Part of a small language model's weights.
Size: width 128, MLP 512 squared ReLU, vocabulary 2048.
Architecture: LayerNorm before each block, rotary positions, no biases in attention or MLP, embeddings untied during training, normalized queries and keys, some layers without attention, local attention windows, paired heads, gated attention, value embeddings, hashed n-gram embeddings, short convolutions, an embedding shortcut, skips across layers, capped logits.
Training: a variant of Muon for these matrices, 167M tokens, 5097 steps.
Each number is 128 + 24 x the weight over its row's rms, rounded and kept within 0 to 255. Layers, rows and columns count from 0. The size above them is the row's rms in percent of the matrix's.

# layer 5 MLP down, 128x512, rms 0.0789, rows 0-104, columns 256-319
size [ 99 100 100  96  95  99 102 101  98  96 101  97  99 102  94  96 100  98 104 104 100 101 109 100  95  99  98 100  97  97 100 106 102 104  99  97  99 104 100  94 101  96 100 100 102 102  97 101  95  98 100  96  94  99 103  98  98 110 101  98  97 106 101 100 103 101 111 103 105 103 100 101  99 103 104  96 101  92  95 101 101  98  97 102  97  96 103 100 101  99  98 106  96 101  94  98 103  97  95  98 100 100 107 103 102]
[[155 134 123 113 159 137 139 155 127 100 116 129 156 137 114 124 146 111 146 136 165  75  99 137 131 111 139 146 140 151 119 128 124 149 143  98  97 136 168 165 132 166 118 109 124 106 128 150 117 130 160 113 111 110 127 137 145  88 127 109 137 110  99  91]
 [128 119 124 171 143  96 100 103 156 149 195 138 158 103 166  90 142 146 136 159 155 188 112 127  92 162 126 157 168 136 156 111 135 123 115 138 126 131 128 116 132 138 126 132 146 127 158 105 130  97  99  95 149 159 131 144 108 137 163 125 133  99 153 105]
 [133 134 111 107 113 158 160 119 134 105  93 129  86  87 103 141 125 122 145 131 137 101 122 109 116 127 126 157 143  91 147 145 113 147 130 116 153 113 130  87  84 129 125 146  97 157 123 167  96 169 103 131 136 137 166 133 133 133 134  95 138 157 158 138]
 [134 140 142 130 146 138 152 157 103  71  87 114 146 106  70 105 154 173 144 118 142 142 152 133 147 160 119 153  91  89 121 134 154 122 116  97  91 126  94 125 112 180 105 162  86 158  77 114 100 133 138  97 110 161 127 135 120 134 103 160 120 147 148  96]
 [127 147  87 120 110 108 137 160 100 132 116 107 107 117 110 136 134 169 143 122 135 137 117 145 149  80 113 129 147 132 132  98  89 128 150 113 142 111  85 113 135 142 158 123 111 120 131 119 130 129 132 123 143 100 141  82 128 131 142  97 131 115 143 182]
 [130 150 135 101 154 151 112 125 148 156 120 135  99 127 139 165 107 127 132 130 118 108 132 120 132 117 142  91  97  79 141 134 117 123 136 143 152 115 111 123  79 148 126 134 156 111 137 121 146 163 120 171 159 118 123 112 163 164 127 150  88 130 127 120]
 [148  90 120 147 126 116 124 154 106 149 118 146  99 149 158 138 112 100  78 130  94 130 153 161 111 130 133 154 135 107 144 113 113 148 168  76 137 171 155 124 100  72  98 123 135 110 125 118  99 138 123 115 104  96 108  64 142  87 102 128 125 160 130 133]
 [145 157 151 127  84 136 149 136 150 134 131  88 133 123  82 153 107 107 144 153 135 128 103 131  88 110 162 109 174 102 140  97 140 144 119 125 140 115  95 111 130  96  74 161 141 137 138 123 118 128 141 102 103 137 105 127  99 105 118 145 116 117 104 124]
 [ 83  87 161 159  97 106 164 107 151 133 119 139 130  90 156 135  87 114 138 113 109 124 143 141 117 134 120 112 104  86 147 147 156 128 131 116 156 157 140  91 120 138 119 122 120  87 104 120 144 125  93 121 154 111 124 111  97 130 102 119 154 112 105 110]
 [125 158 132 116  74 128  92 138 157 152 146 158 157 130 137 107 124 181 116  96 141  91 164 108 136 101  73 149 130 154 117 154 147 113 171 115 172 105 109 135 102 129 124 171 128  96 179 151 147 114 104 111 125 121 147 108 119 154 125  77 123 158 181 157]
 [180 197 110 116 131 107 158 122  95 148 125 108 125  91  95 147 104 135 141 109 101  95  85 122 124 141 140 191 151 131  88 135 125 138 120 108 101  80 100 128  74 119  81 131 153  70 120 182 123 111 109 130  53 130 154 151 132 146 118 138 129 106 127 166]
 [124 153 113 142 124 148 118 156 131  99 158 105 149 134 152  71 115 120 148 142  83 166 119 130 143 128  76 114  71 153 112  55 122 126 140 124  84  72 119 122 163 123 140 118 132 121 158 157 150 127 123  71 104  84 156 136 117 103 130 152 152 103 142 174]
 [102  99 173 102 152 107 136 109 117 118 106 126 121 125 169 152 133 152 135 119 117 152 150 158 139 143 149 126 127 168 193 139 140 138 119 141  79 136 153 134 103 169 121 108 116 134 122 111 119 130 148  99 162 146 112 100 125 101 116  99  88 145 152 144]
 [136 136 117 121 129 141 125 144 146  90 148 149 110 111 135 163 131 142 125 138 150 143 141 143 144 102 144 120 113 115 113 100 132 116 173 132  86 178 106 145 123 135 158 130 115 112  96 130 122 126 143 118 111  81 148 107 116  87 114 136 113 139 110 129]
 [162  64 115  79 141 194 131 103 106 121 144 103 167 111 113 150  99 128 135 116 136 112 162 130 133 104 143 133 116 122 125 119 113 176 130  88  86 107 120 133  97 144  97 102 126 122 112 150 125 136 139 120 123 148 118 149 118 146 115 163 129 134  97 112]
 [159 134 115 122  87 136  84 112 125 160 129 157 131 122 159 116 102 128 102 159 149 110 158  85  90  97 148 121 150 208 111 135 188 166 126 170 165 136 154 144 147 126 139 105 151 130 110 104 128 105 110 132 120 117 124 158 128 104 116 148  98 113 143 113]
 [126  74 131 114 129 112 106 147 157 116  98 153  88 135 133 107 172 125 119 144 128 110  79 147  58 117 135  99 139 121  94 184 133 131  99 166 130 142  99 135  99 143 125 135 123 173 120  90 115  90  91 154 132  79  92 107 130 117 122 118 122 138 162 112]
 [ 59 125 124 156  93 175 200 107 171  95 102 122 139 168 122  91 135  90 118 149 126 134 150 125 156  99 117  88 145 143 147 123  76 158 127 160 131 171 115 136 127 144 153  96  79 104 164 149  88 138 155 160 134 117 122  93 101 144 103 100 143 119  76 140]
 [130  93  99 115 136 130 150 152  75 144 160 116 119 168  75 150 167 154 113 118 137 128 108 106 137 137 159 134 140  92 137 171 134 112 105  91 141 168 111 154 104 133 159 140 100  82 121 143 124 107  96 127 112 120 100 115 118 122 112 157 103 103 111 142]
 [154  98 118 123 100  88 121 150 111 109  79 151 103 158 135 124 134 132 119 145 122 167 140 118 172 136 122 120 114 110 163 125 117 166 134 115 167 127 163  99 107 130 122 142  68 135 117 150  87 151 139  94 125 109 172 106 156  90 156  78 142 100 156 142]
 [127  95  96 122 119  86 142 141 149 173 126 116 134 126 120 167 142  62 128 139  50  96 123 124 114 118 155 139 121 149 151 126 129 105 153 117 102 121 160 141  81 135 128 128  95 106 136 152 127 125 106 129  96 117  93 159 137 125 136 107 148 139 146 106]
 [123 111 185 128 118 112 139 122  66 101 102 135 140 142 100  93 125 142 118 140 136 135 129  70 137 113 135 143 116 124 136 133 135 109 140 124 127 122 142 114 160  83 122 193 135 123 119  80 141 178 146  77 174 130 158 122  92 171 125 133 164 185 156 131]
 [143 132 122 129  88 107 135  77 143 125 129 134 100 130 135 144 121 123 108 143 134 118 154 140 146 157 142 115 186 140  98 119 146 152 144 111 119 133  63 149 153 132 137 120  87 164 125 104 112 120 128 150 100 149 152 126 130 123 136 140 139 121 111 136]
 [126  80 148  61 113 130 111 115 119 131 118 126  90 148  81 139 117 129 114 147 134 143 101 143 137 115 153 121 120 102 144 144 144 163 149  68 116 135 158 150 146 133 151 173  90 138 171 163 115 140 155 119 157 136 107 129 139 187 103 177 154 115 148 103]
 [127  79 130 123 111 171 139 118 106 139 138 131 114 159 130 160 121 156 132 131 169 133  99 136 116 153 169 143 181 144 117 186 163  88 136 147 151 131 123 121 144 127 120 128 100 167 124 121 155  85 129 106 119 100 160 131 165 108 142 136 144 123 160 105]
 [132  96 165 101 142 138 108 122 114 155 114 111 124 104 141 114 111 102 154 148 102 137 106 122  98 143 147 171 123 105 134  91 103 140 112 101 136 126 109 165 119  99 142  84 148 137 154 129 179 142  87 146 145 100  91 147 134 118 141 170 144 127 171 145]
 [130 148  94  93  81 138 148 134 139 148 141 177 177 139 155 103 159  91 121 119 161 147  98  90 114 139 151 122 128 108  97 155  73 129 126 150  83 129 142 156  88 127  78 163 144 151 171 130 124 132 117 124 143 184 167 135 121 120 121 147 125 172 117 103]
 [179  96 135 105  88 166 102 108 142 143 136 189 162 111 170 159 111 165  66 110 102 117 123 136 135 115 109 146  84 106 129 102 101 138  98  96 133 185 110 141 142 140 154 161 124 144 159 142 156 138 145 188 145 156 129 150 137 149 119 142 155 124 122 178]
 [133 114 137 127 126 129 113  80 100 155 134 126 152 107  96 139 106 103 125  83 152 101 137 153 144 144  99 161 141 113  85 136 114 145 138 134 121 102  71  88 127 116 142 125 112 168 103 165 115 123 126 152 107 148 139 128 158  94 105 121 136 175 131 165]
 [143  98 116 156 123 100  99  78 164 158 137 103 155 102  91 152 131 143 152  99 129 112 168 127 125 110 101 132 152 132 145  98  71 173  84 117 107 113 156 102 153 107 112 117 132 100 124  81 125 143 129 120 150  78 142 119 140 149 118 141 120 107 136 123]
 [124 145 142 135 142 178 146  77  89 141 111 141 125 119 110 134 150 119  75 141 124 116 108 104 143 116 105 142 131 141 146 120 143 153 145 162 131 115 118 108 155 126  91  98  80 105 142 100  58  82 124 159 117 165 107 132 101 128 115 139 136  96 126  36]
 [159 121  85 151 190 147 177 127 130 143 143  87 166 104 107 138 117 123 166 144  99 112 120 131 148 107 157 141 145 123 117 135 154 142 158 150 133 120 116 126 137 138  90 184 123 107 149 141 159 157 139 140 168  92 115  69 108 183 146 133 114 120 137 157]
 [116  90 139 101 141 178 161 135  82 129 146 123 152 135 109 115 103 137 132 128  99 108 132 123 140 117 124 107  71 107 104 114  80 135 109 164 111 119 160  90 134 142 119  90 103  81 148 146  96 151 117 126 171 152  94  70 148 143 143 106 157  80  98 155]
 [123  85 122 128 180  96 100 143 114  93 193 103 186 139 114 130 119 100 178 194 140  93  97 114 122 102 135  75 115 134 141 149 124 120  98 168  94 134 126 141 139 134 140 102 114 115 101 152 129 115 111 157 109  88 118 137 127 139 125 149 115 135 127 146]
 [141 120 118 149 119 125 104 150 151 123 127 161  75 127 120 138 135 161 147 130 102 116 138 149 100 129 135 107 144 126 146 132 100  92 119 117 102  84 121 156 111 128 112 146  80  66 102 106 107 108 159 115 102 168 129 135 133 125 152 107 131  98 138  90]
 [142 147  81  98 118 139 123 153 115 100  84 139 101 135 143  90 128 112 135 142 103 124  87 182 153 159 139 154 140 139 119 166 155 144 151 126 107 175 127 153 124 151 118 191 103 139 165 141  91 166  78 111 141 147 125 144 134 128 130  97 105  92 131 148]
 [115 116 101 106 114 138 134  93  97 112 109 106 134 112 135 150  74 143 162 101 107 167 110 178 118 108 153 104 103 112 115 107 125 154 117 107 115 148 118 124 130  96 142  88 114  94 118 115 128 140 136 100 133 130 126 150 132 123  96 117  91 132  69 104]
 [116 155 132 130 128 151 154 118  92 149 125 123 144  99 101 141 113 170 101 130 136 148 108 150 116 106 147 101 131 137 116 109 133 122 151 124 121  98 102  81 164 152 121 138 145 138  62 126 101 120 110  71 114 111 124 127 134 129 154 109 154 116  85 151]
 [ 92 125 123 120 127 122 124 108  99 118 117  99 145 102 130 117 112  89 132 138 122 127 110 141 103 135 101 137 108 111 136 153 136 144 124  92 150 156  89 128 105 118 117 168  93 114 147 126 133 152 138 125 165 133 100 119 146  97 150 145 143  74  99 119]
 [112 145 175 111 159 102 104 117 106 123 104 175 123 166 117 105 168 147 154 118 139 135 112  88 126 105  90 135 135 127 126 150 153 133 156 149 149 125 126 120 107 118 131 129 164 147 109 194 145 133 147 131 128 130 180 122 161 150  82 133  92 139  76 150]
 [138 161  70 114 144 146 156 130 133 117 109 135 148 131 104 144 108 117 151 116 134 145 133 138  84 130 116 120 127 144 118 159 129 134 174 105 116 134 139 137 160 144 183 147 138 121 140 118 151 104 131 170 123 176 147 152 119 124 142 124 112 113 103 130]
 [107 124 148  99 151 126 112 147 155 107 127 125 131 120 174 123 141 101 131 109  89 127 145 155  84 169 131 106 120 146 134 113 137 122 135 126 143 126  94 151  82 157 134  91  91 161  83 142  72 129 145 111 155 119  84 182 162 166 179 164 166 140 122 124]
 [117 139  99  79 111 127 141 114 105 177 147 140 148  80 151 124 137 119 114  90 119 144 125 115 180 146 107 125 125 110 115 133 150 136 121 166 128 129 135  98 130 118 135 111 108  97 145 127 128 137 107 139 135 168 106 113 131 103  95 122 159 135 143 141]
 [ 69 142 140 110 165  91 176 122 110 130 112  87 119 121 126 128 132 151 184 111 124 116  91 133 138 122 197 121 112  69 149 161 178 146 164 111 128  89 141 120 130 114 142 152 105 161  87 133 130 141 108 140 114  94 125 109 124 121 136  89 112 146 101 117]
 [125 136 144 154 132 108 118 134 127 149 109 156 124 108 103 146 143 135 136 165  86 158 178 160 129 120  79 118 126  95 164 140 114 142 141 136 172 167 146 101  95 116 112 121 131 108 106 136  84  88 146 139 178 133 155  94 166 140 111 114  94 172 111  97]
 [117 110 107 185 130 132 156 107 107 132 123 114 153 149 111 102 123 163 110 115 124 133 149 124 115 161 117  91 123 159 102 101  84 174 136 125 126 135 139 137 102 107 142 115 131 144 112 140  80 114 195 134 105 129 159 103 122 118 146 133 159 146 160 112]
 [174 144  98  99 130 167 133 131 154  93 130 116 109 124  92 150  88 107  89  75  78 150  76 111 119 134 125 121 132 138 127 121 125 117 149 116 174 133 131 144 106  74  86 123 124 191 129  93 185 143 131 128 139 164 142 150 105 102 145  58 121 188 104 132]
 [156 132 107 141  73 129 105 130 176 165 132 114 122 126  76 162 123 103 123  93 112 157 143 137 173 161 141 137  82 165  94  75 131  82 150 124  94 117 135 144 129 133 145 128 148 147 122  95 145 113 125 123 142 117 128 166 120 140 154 124 125  68 118 145]
 [127 123 132 120 135 128 151 153 130  72 135 152  95 143 114 146 152 125  88 162 168 111 101  95 117 108 144 121 156 155 150 102 134 144  63 132 160 152 118 110 135 142 104 146 142 143 139 125 135 106 150 131 119 154 154  68 101 108  95 174 153 137 170 112]
 [116 144 116 135 157 121 119 134 134 154 111 127 122 125 150 140 124 155 108 118 114 113 171  79 138 115 125 147 143 129 100 162 121  99 107 137  78 105 128 158 118 136  96 109  99 123 135 114 105 164 148 139 144 110 172 128 123 131 123 126 104 103 165 147]
 [106 150 172 122 150 112 140 137 113 144 161 154 137 127 136 114 127 139 160 140  96 125 129 122 133 157 156 148 159 112  94  84 118 169 135 114 170 110 129  97 107 141 104 101 148 131 101 157 120 137 122 148 115 120 120 120 130 146  97 112 132 106 110  94]
 [132 125 124 129 140 108 122 161 135 128 118  86 109 121 159 156 108 116 152 141 140  95 154 115 177 109 148 132 113 133 159 152  95 121 168 137 179 144 121 159 135 140 151 108 151 132 189 107  94 112  98 115 137  98 146 155 113 129  91 156 190 142 113 135]
 [ 85 110 105 121 135 118  93 122 113 164 157  96 102 136 128 154 112 115 135 119 123  86 153 118 126 138 125 117 154 139 156 104 123 105 123 171 132 148 136 114 165 125 159 172 157 105 134 166 127 132  95 142  96 132 107 155 153 132 101 112 122 125 122 136]
 [133 149  94 126 111 193 161 142 170 153  97 114 121 147 155 125  94 110 134 103 149 111 155 106 121  74 160 111 131 138  89 136 135 136  91 120 115  99 134 128 118 127 149 132 100 148 121 100 121 132 105 125  91 118 157 135 186 117 136 102 139 106 128 114]
 [148  90 118 109 136 126 114  87 156 120 136 116  95 130 124 155 104 129 108 115 124 112 116 133 129 138 125 106 150 111 156 131 152 109 114 132 114 128  92 115 127 159  92 141 143 132  99 108 118 122 125 209 129 145 124 132 190 126 125 116  84 100 159 135]
 [144 130 148 129 133 122 110 138 113 144 184 144 169 124 141 112 147 149 143 118 134 120 127 128 186 139 165 134 138 164 109  97  93 121 150 174 168  93 129 181 152 111 139  71 133 149 127 109 115 117 125 151 173 105 112 122 151 124 111 127 169 181 154 152]
 [161 118 123 151 130 142 130 151 112 111 109 139 143 151 126 153  89 160 136 132 131 104 134 109  88 125 157 151 136 110 109 126 133 118 110 157 133 144 137  94 122 159 106 139 171 143 121 137 144 107 152 130 145 142 138 122 187 133 115 128  95 161 141 165]
 [ 70 139 130 156 113 129 140 159 103 112  87 135 140 146 166 136 120 133 160 135 144 131 157 152 130 139 165  92  99 153 119 110 139 123 116 111 109 151 143 149 100  95 103 111 104 128 109 121 111 116 110 174 112 116  83 134 137 137 168 119 128 148 141 131]
 [104 187 152 225 120  96  73 129 127 119 136 112 166 162 114 104 139  94 136 145 102 130 124 103 112 109 145 112 120 121 153 128 112 144 116 178 107 111 145 114 113 109 126 127 128 110 145 150 132 153 166 133 102  87 132 144 141 139 140 120  64  79 113 142]
 [148 126 166  97 140 130 131 133 109 118 117 126 130 110 150 137 129  85 116 138 124 135 132 131 147 110 152 127 142 119 171 104 105 114  71 104 129 136 110 145 142 137  92 129 140 103 106 131 191 135 143 156 127 145 127 120 134 121 152 161 145 118 116 126]
 [123  86  99 167 151 128 132 115 166 126 120 133 131 130 129 106 110 125 137 111 180 166 124 121 158 137 149 116 147 148 128 125 131 199 118 106 129 157 139 116 115  88  77 140 167 144 113 122 145 100 115 127 140 126 155  82 147 114 143 144 163  93 144 124]
 [100 111 114  97 133 120 163 103 121 103 108 156 149 132 162  98 144  99 168 131 126 114 153 107 136  83  88 125  60 133 129 108 126 133 148 128 110 157 124 103 105  99 113 128 160 131 173 121  90 176 112 103 192  89  86  82  89 163 152 115  59 143 110 141]
 [146 152 122 133 109 133 130 114 122 116 114 114 142 105 124 154 102 113 149 163 157 144 112 126 155 101 126 128 158 134 182 139 106 114 104 121 153 131 162 117 150  93 147  97 117 112 113 123 159 153 134  89 104  91 110 133 136 133 131 148 152 104 122 141]
 [142 187 156 142 131 103 103  89 188 170 116 134 113 112 154 105 164 147 128  72 143 141 105  98 146  81 133 100 116 160 131 124 141 159 114 117 121 115 154 138 104 162 124 106 103 130 136 184 110 141 134 161 171 162 129 111 154 121 158 149 145 134 124  96]
 [154  94  94 162 120 103 133 110 104 144 121  79 144 115 109  75 114 120 118 100 147 130 133 154 123 115 166 150 118 111 142 120 133 106  92 128  96 142 110 150 139  77 106 124  98 127 142 176 118  99 120 147 111 116 106 112 117 114 107 154 138  97 100 118]
 [107 142  99 138 141 182 140 129 121 135 100 138 141 154 129 167 140  86 156 130 127 114 133 122 101 159 126 106 132 108 170 131 132 143 126 122 152 128 171 125 183 101  77 128 124 154 121 149 107 126 104 160  71 125 108 123  99 133  75 126 133 104  94 122]
 [ 98 106 147 120 109 152 159 117 125  99 145  98 101  76 117 151 105 145 117 119 131 106 132 113 115 124 111 130 158 102 125 109 146 139 107 182 117 112  81 123 116 128 154 108 156 118 154  89 106 109 142 135 135 137 122 111 153 120 155 109 152 159 128 140]
 [146 155 144 146 112 129 135 136 157 111 136 162 143 123 125 167 138 139 149 112 113 127 119 146 146 136  96 128 120 148 104 124 129 107 134 142 155 124 139  88 162 166 153 129 139 139 100 119 106 125 151 131 159 122 126 122 118 141 147 117 170 141 167 174]
 [136 105 135 109 154 139  88 100 103 144 143  97 137 115 133  87 108 101 194 150 116 125 132 119 142 141 110 132  98 123 133 160 148  90 158 106 128 127 128 104 117 113 154 145 167 162 100  95 180 131  64 135 129 112 150 110 122 114 154 145 125 113 107 125]
 [111  95 167 161 125 107  73 120 143 120  99 143 101 117 116 103 126 130  92 130 141  92  75 134 141 149 163  58  86 134 134 119 160 176 101 123 112 123 123  91 131 135 137  95  92 117  58 126 144 117 120 140 133 116 163 127  90 120 152 129 114 121  72 124]
 [ 82 105 151 133 169 139 126 155 154 112 125 110  88 129 131 131 136 148 131  91 112 132 105 123 140  98 100 174 161 101 131 100  94 109  91 127 149 127 112 127 106 160 123 103 175 155 127 143 138  72 102 107 186 122 142 127 101 159 135 121 126 132 122 138]
 [120 158 151 100 127 177 119 103 164 152 108 120 165 124 211 102 179 119  83 109 149 132 169 139 145 132 162 167 152 153 137 136 158 140 139 136 121  85 133 148 114 129 103  84 125 145 103 109 120 129 142 152 138 127 143 126 138 166 123 120 128 131 147 122]
 [ 82 136 106 116 105 108 125 131 129 107 123 168 117 132 139 157 179 160 147 177 137  94  68 118 147  78 134 101 107 129 103 170 150 127 119 118 110 149 120 152 179 158 166 107 162 160 139 109 126 119 168 119 131 112 142 134 170 173  90 148 153 142 154 111]
 [120 167 126 156 116 129 124 175 113 131 155 120 150 120 107 104 154 138 114 171 136 140 168 130 131 130 138 132 107 143 133 165 137  96  73 158 116 146 123 138 137 136 154 118 136  87  96 116 146 120 141 168 120 166 150 114 112  99 124  82 120 135 119 149]
 [139 100 163 127 116  79  64 118 176 115 165 154 103 160 158 106 140 128 151 117 125 155 128  93  86 133  79 174  72 113  94 131 101 103 193 110 131 136 119 150 137 133 110 118 149 151 173 109 102 123 110 119 153 134 139 157  88 127 134 145 121 143 144 113]
 [113 104 101 142 115 137 122 137 126 102 146 118 128 135 149 145  71 113 118 132 124 196 122 126 127 108 139 130 132 155 140 136 103 123 159 166  92 128 111 106 170  72 121 164  90 100 158  95 182 106 160  81  77 131 129 145  98  91 131 119 107 153 119  91]
 [126 107 180 162 145 135 152 142  86 155 133 117 129 133 126 150 123 127  92 120 128 140 154 154 111 128  96  99  96 113 165 164 141 139 102 149 160 122 181 112 137 121 131 134 156 163 145 147 180  97 132 142 147  99 114 158 148 124 135 122 192 137 129 122]
 [137 105 138 114 106 136 144 123  94 145 101 122 127 228 142 132 118  96 133 137 148 140 128 174 129 121 119 153 133 123 108 121 102  97 117 133 134 121 158 159 140 144 130 113 128 152 114 131 101 172 182 133 149 133 150 137 100  83 112 123 106 104 137 173]
 [139 133 122 151 117 152  97 100 121 105 132  88 174 115 123 109 147 147 123 135  94 146 130 156 127 151 158 165 117 160 151 151 147 124 140 103 157 129 140 134 130 154 148 153 151 172 136  95 179 126 120 107 111 126 153 135 133 143 150 138 116 167 114 184]
 [131  96 166 143 113 113 127  96  98 127 130  95 109 103  93 149 132 117 108 119  90 135 123 181 147 122 167 151  92 121  82  96 112 138 151 111 163 122 139  94 169 144 132 122 159  99 133  85 146 149 148 108 149 164 123 158 157 160 129 126 106  83 112 132]
 [134 114 132 127 178 136  94 148 120 128 115 142  91 137 167 112 163 127 149 143 106  64 119 130 141 149 112 161 124 114 136 138 122 114 102 108  93 143 121 125 139 118 124 108 121 166 174 139  99 127 105  88 112 111 133 141 119 143  98  90 150 132 157 165]
 [143 123 131 172 132 135  85 140 131 128 124 120 178 159 118 125 116 103 120 117 174 135 180 108 113 176  79 164 103 128 165 131 138 107 153 145 134 153 131 131 102 133 146 128 113 111 124 144 152 130 115 128 118 165 137 163  97 118 106 180 103 121 126 115]
 [107 129 125  95 114 134 144 141  87 127 131 140 158 150 141 119 171  81 121 129 132 131 197 190 138 136 149 136 123 125 115 142 159 110 136 123 143 160 100 135 126 115 168 130  93  97 157 160 137 163 128  82 129 154 146 114 127 152  87 168 122 120 130 107]
 [126 138 144 136 161 175  98 113 120 102 120 121  98 121 103 126 139 113 144 136 142 148 132 102 147 122 144 143 129 138 168 105 175 146 137 149 131  96 145 138 148 111 177 137 138 154 113 127 128 134 162 174  82 148  90 125 195 111 176 177 127  81 139 115]
 [148 149 156 138 137 122 117 117 128 117 102  98  85 142 105 169 143  99 103 103 107 118 129  90 145 154  99 124 144 137 113 117 125 167 122 141 119 149 131 185 124 127 123 162 131 135 117 159 117  95  92 121 112 143 125 154 108 146 167 165 121 112 147 124]
 [111 100 105 126 198  82 108  98 104 128 142 117 134 160 146 137 120  96 103 150 150 148 148 112 137 147 130 113 156 142 146 149 146 168 107  99 105 143  97 129 102 148 107 138 123 142 149 101  96 107 104 124  87 149 194 138 129 135 143 128 151 151 108  80]
 [115 134  98 109 158 176 127 119 181 142 117 140 109 115  99 134 124 164 123 135 136 102 151 119 110 101 127 157 141 124 142 138  70 126  86 143 132 133 131 115 110 111 129 156 140 132 123 114 154 145 139 136  95 103 118 110  89 115 127 170 132 103 121 149]
 [110 144 145 132 140 128 137 100 142 100 146  80 136 133 137 131 168 121 165 162 130 161 116 101 145 140  83 100 130 134 112  92 149 192 108 122 121 100 145 143 149 169 164 104 164  80 110 114 149 105 150 115  72 100 103 143 125 118 157 117 118 131 132 145]
 [115 142  80  98 115 131  94 118  96 110 148 161 127 101 133 120  79 108 133 141 128 159  61 164 177  98 120 119 124 118  93 135  97 109  99 129  92 174 131 129  84 134 146 137 100 117 162 125 143 158 127 137 120  97 152 124 139 102 134  85 141  91 130 118]
 [120 150 111 152 147 129 122 112 105 132 151 112 112 124  94 107 126 154  90 133 100 144 163 103 192 141 121 121 156 122 144 147 127 157 123 131 104 146 119 158 136 119  97 115 138 138 123 150 117 100 121 140 121 142 135 116 107  88 173 153 141  98 113 103]
 [141 144 100 143 111 141 134 158 134 148 125 117 115 123 136 122 162 148 126 120 122 125 119 125 133 156 131 131 133 102 117 145 149 145 110 132 147 103 123 135 154 117 106  75 144 130 141 144  96 139 144 151 120 121 122 127 133 158 156 105 146 164 107  93]
 [127 139 123 141 144  89 135 107 128 151 195 179 144 135 135 111 116 118 119 121 118 155 140 125 151 154 133 144 148 139 176 149 134  75 144 106 138  84 112 140 123 142 147 120 132  93 166 148 126 194 148 140  93 155 168 189 118 122 167 105  99 167 149 105]
 [123 123 151 122 115 151 127 183 154 117 176 103 133 120 160 130 153 128 114 164 118 163 126 121  93 159 108 109 170 122 187 140 124  88  91 106 129 125 145 122 121 129 177 111 103 108 155 119 186 167 113 160 157 180 113 128 187  95 136 168 141 175 158 112]
 [138 139 143 123 151 148  91 149 118 145 188 102 163 157 106 110 162 130  94 156 134 160 103 133  87 136 132 117 165 172 111 140  70  88 113 161 142 139 129 132  99 158 144 146 112 157 128 124 132  63 129 113 110 162 123 140 187 135 140 143 139 128 125 137]
 [157 138 149 118 115 118 160 151  97 125 109  99 111  90 139 137 122 117 127 145 154 103 137 130 144 108 154  91 121 134  60  88  90 165 142 103 113 142 165 148 169 151  89 138 118 144 119 151 150  85 155  91 110 145 114 151 118 191 127 138 126 140 117 144]
 [150 132  77 125 100 118 112 163  70 116 108 140 103 145 116 109 145 153  97 161 148 130 127 134 150  85 144  69 120 112 118 133 156 113 184 124 153 128 165 108 133 115 143 141 157 149 143 141 131 141  90 139 125 118 119 172  85 150  92 154 135  84 130 117]
 [ 99  96 127 149 102 142 129 161 116 165 134 148 133 170 176  96 100 131 106 139 112  97 162 125 141 148  91 131 140 110 113  93 133 149 134  64 127 135 117 129 150 107 139 133 126 125 133 115 106 102  91 126 121 136 159 131 150 132 166  90 141 154 101 132]
 [115 134 106 154 132 158 150 102 117 136 121 152 124 163 137  98 113 155 108 100 129 138 119 171 142 128 142  87 119 148 117 127 152  89 132  72 101 132 148 139 136 112 119 181 110  79 180 109 167 115 122 104 132 154  94 107  93 129 124 131  94 139 137 119]
 [146 127 132 142 103 129 142  52 137 110  96 118 141 115 112 117 107  79 102 126 124 126 165 145 112 111 123 140 135 167 123 112 130  82 155 116  98 123 114 151 127 171 162 143 136 120 139 128 130 153  76 157 105 119  75 136 135 117 157 124 105 154 140 134]
 [142 149 123 147 116 124 140 128 137  85 123 124 146 130 131 134  87 120 146 107 190 162 157 137 111 117  71 119 131 131 152 134 125 130 110 132 139  95 145  87 130  90 139  85 133 169 124 117 149  98 178 104 187 109 131 126 155 157 163 144 183 174 127 120]
 [135 111 109 114 115  97 101 157 133 121 105 128 100 128 144 142 135 159 199 107 165 171 119 142 118 151  97 144 118 158 101 130 114 118 117 156 140 143 130 125 157 149 101 100 151 125 136 141 145 143 116 149 155 124 112 143  99 125 156 110 117 141 113 123]
 [148 142 165  85 124 143 162 143 108 101 126 158 139 113 154 121  95 117  94 151 115  87 111 178  69 129 136 121 150 118 112 121 110 129  91 141  93 131  87 136 117 135 141 105 145 122 110  74 114  96 158 117 111 144  87 108 144 127 129 137 152  67 142 122]
 [124 116 122 148 139 118 170 163 160 147 117 129  97 142 136 111  92 117  99 114 111 152 121 133 130 158 130 125 137 129 156 130 163  82 168 130 152 122 129 125 163  71  87  77 164 117 114 152 130 145 173 152 126 130 153 114 111 175 128 106 146 154 134 109]
 [104 151 101 115 110  88 159 124  97 123 149 132 152 121 119 156 162 119 119 180 137 113 147 128 105 148 108 114 117 129 153 127 116 146 121 112 138 142 115 121 180 109 159 134 152 122 107  98 104 150 150 120 124 125 102 137  91  92 120 105  99 123 107 139]
 [153 137 127 123 177  91 131 104 154 132 158 110 104 110  98 104 119 106 145 100 142 152 102 115 134 130 122 144 125 111 115  91 105 122 149 127 159 117 160 100 150 117 138 139 126 129 108 149 120 139 104 142  60  71 184 191 129 110 114  94 121  98 122  86]]